Weights of a small GPT-style language model, trained from scratch on English Wikipedia.
Size: width 128, 2 heads of 64.
Architecture: rotary positions, no biases in attention or MLP, normalized queries and keys, local attention windows, short convolutions, an embedding shortcut.
Training: a variant of Muon for these matrices, 8434 steps.
Each number is 128 + 24 x the weight over the matrix's rms, rounded and kept within 0 to 255. Layers, rows and columns count from 0. Numbers have three digits each.

# layer 5 MLP down, 128x640, rms 0.0718, rows 94-127, columns 512-575
141150156123129146137141104109170122129158138160116098141094142130125092129182108164145154156140136096141140121096114140148122129133088172185125126154130183111119111148171081084099127147115096
137150129092168103092119128121100123138135113112126142117149135125095118122131124123124120141163148106129089151110122138153094128091112120123082107136127089159107172148135125143120110142137133
066134150119119147136111094128135143106127145135101199112134127108104086099121138084113127134111140141089107112120056139134155088097155124088140114146124103170130116110090133114136123151130128
180139118120141138130164134108124108152099115095127094164153155120139107109129143115121139123120132116125082140095145127135164149128136123096188099152113128137106138106071145154139158136082128
154137099121137108148134191080139150094119149145101108149124093146147142146130126112139120111142166103091129141179134187148130200114110102103101119107155095124150151114136112103132140119126139
141138140163149147102122085132135088127117108113102129087118145133148119131097119098139123143107146117108109112187157090125140158131128126091122124160129099125184113126161094122190100139096126
161131149189141130090143146136117129138129157170157128134172115106142129132162131121138122079143150174092139131119104072125116101120106135082124088135118112134149184129096123119128162125142138
169131116190139142144129113092089092146083096137125162123135112133152145109074094120128182124109129146122111111115093127144084169138124108140112104138108089099170151147133108105155081126104147
172147142130098148162057147134129157110159126124133165094197114116093132120191177123148126091122104129124170094096104117131126092098120126096077149147120208154127113122119095104132146157101117
131132091165114145119144162108135169102116140119090119154140119078162082118110146141097163131118105130109147145164108151113119105099095116131142127133117138119113143110116125133146138196159123
139131094143116123167123147149119149138133098137145114156124163124113123153123138141128131114123078124141114159120102132125156132146086169164126129157117104128126128069104130109098144161082106
143148111107104127145142132133130171144158145128123132153123181137132110132146143132095120135140127130144154108107112115149119121122159149163115124117129133085112103163098158134158113128095103
142136153152137194136135107109124112098127118130144147102078105142108116123122139148187164164148085130084141146124146123158146116150114121151098156129116156125137112139147139154115124143141132
127151152177169163124117115139162181158111146131123136138122128142154139135092168102106123093120122125162106138111217124142103153132108135153115155120135128145143088141116140167171128133132095
126111131138149123127131123122107129138158167123129111109152164122154137101104112096096076121127128128153188130128175114119111126154216134133109185145133135152155150145132098106114109126095129
161107175090112178151135120130149111102137103125124100127125133160077123146139124128152127135137142167106051148108110157140142121130157140101131103087131133129097109100178140124137149105148098
165174082178123112151146132142109164144155134165153122132153114151141137126134112128092090105098120123145114153144134129084120130113120120102154120135160118128139141103103142124061113181137118
115118170135140133119133098143170166110132128117121174089132133131117130098135118102181126112141143111156153154143115144134100154132133144104140143111107134143124095137145142113117088107092115
136118150124190131145121148137125114120111171095088087122131128158117131124139098119116107090139109129147120133115097113105111096129112134127160123093110116150147099134158142162065170144156128
114123115188155136163125067115125126180150084158131175119120146161152128127186135096096149107158142137116114139125112111108147141116159120077097118157120107094119195159141117154142122139144163
129121127118108119128141147098174136156115118126122124121156152165130134131139110140144116166112125152093126091150167122101154144135096110124093179128147125147092101103123127120146125125099174
113125168111101108143127105126151128156138134137128135131128117126171129087140090126110133108145155199177127121157177145120137146136146139099138106115062160134141147103169134109104120099112162
139140059055117151136112199124124157121132114101075113169100140109140117134126122111137126139098137149122095114122147135105151143131120131128097161131091136065120105114123137156160152135150120
162113091150147124121122104166135152146132132147129105196088120129103102133134144144147146117119139131071149115158189105121121127121055132109082140127187087094117200140171118093121103170118126
110143118087137139141114107122113098171118109158111102127115118156090100094112137109116112117094145179070063152141117147132123143139171088139106122158116141079138123132096123106139110103138153
169100092091123166062112094144088137107133139125138131170109146107120077139098166130099134155158138139096136077107080095104150157160117104150111106073100107153143146147118163121131133126148112
140161118175150082162122156113143118131105158073153138080101103115140171115126104129153151125101142120132144171101120139133136128138152141082129137127104133102105150132137076145142125156146116
106101169119108104137131092123170141159096117106110123128119124101141135140115130122125133141118126101152154103104151137150088120139087150100126113124107109120146159116146141155124092121128121
088091127080131116146149105173112129120110117115128127117137150140101116117116113149080109111169121129083129137141099135121128075113143138105162184141124117126119148138143135162145098106139096
107143161101148104121099084109171082117097120158142097129108075166128118145139098133184119105150103110151122127176158142167105116105175144105110148142152104135131124091140122109149152106145138
120133121137124059118114147146104156195113094122141175151123137176147106135137118101091128108136144125163163128162088177155129140072108125177170153124159147128131120169158069208136145142136135
137083089160154167153096114119157125155149104116106127124126087147137152108092123146109115110156144086111138130153146148129131086102123132127127144150106117117152156085113163152131107147102110
092091128133074119121098060143142124135087140171123136090121143172127158172134116164122131089136153130107104122146133115119119100120113122119129116132103143138105147084146114075201105119153135
104136124119108132135114123122182090167087102184131087118139131131128101116134114132127114117131148109082151116115151131126120137139085109123125120145138118113143150145125138107126147128126148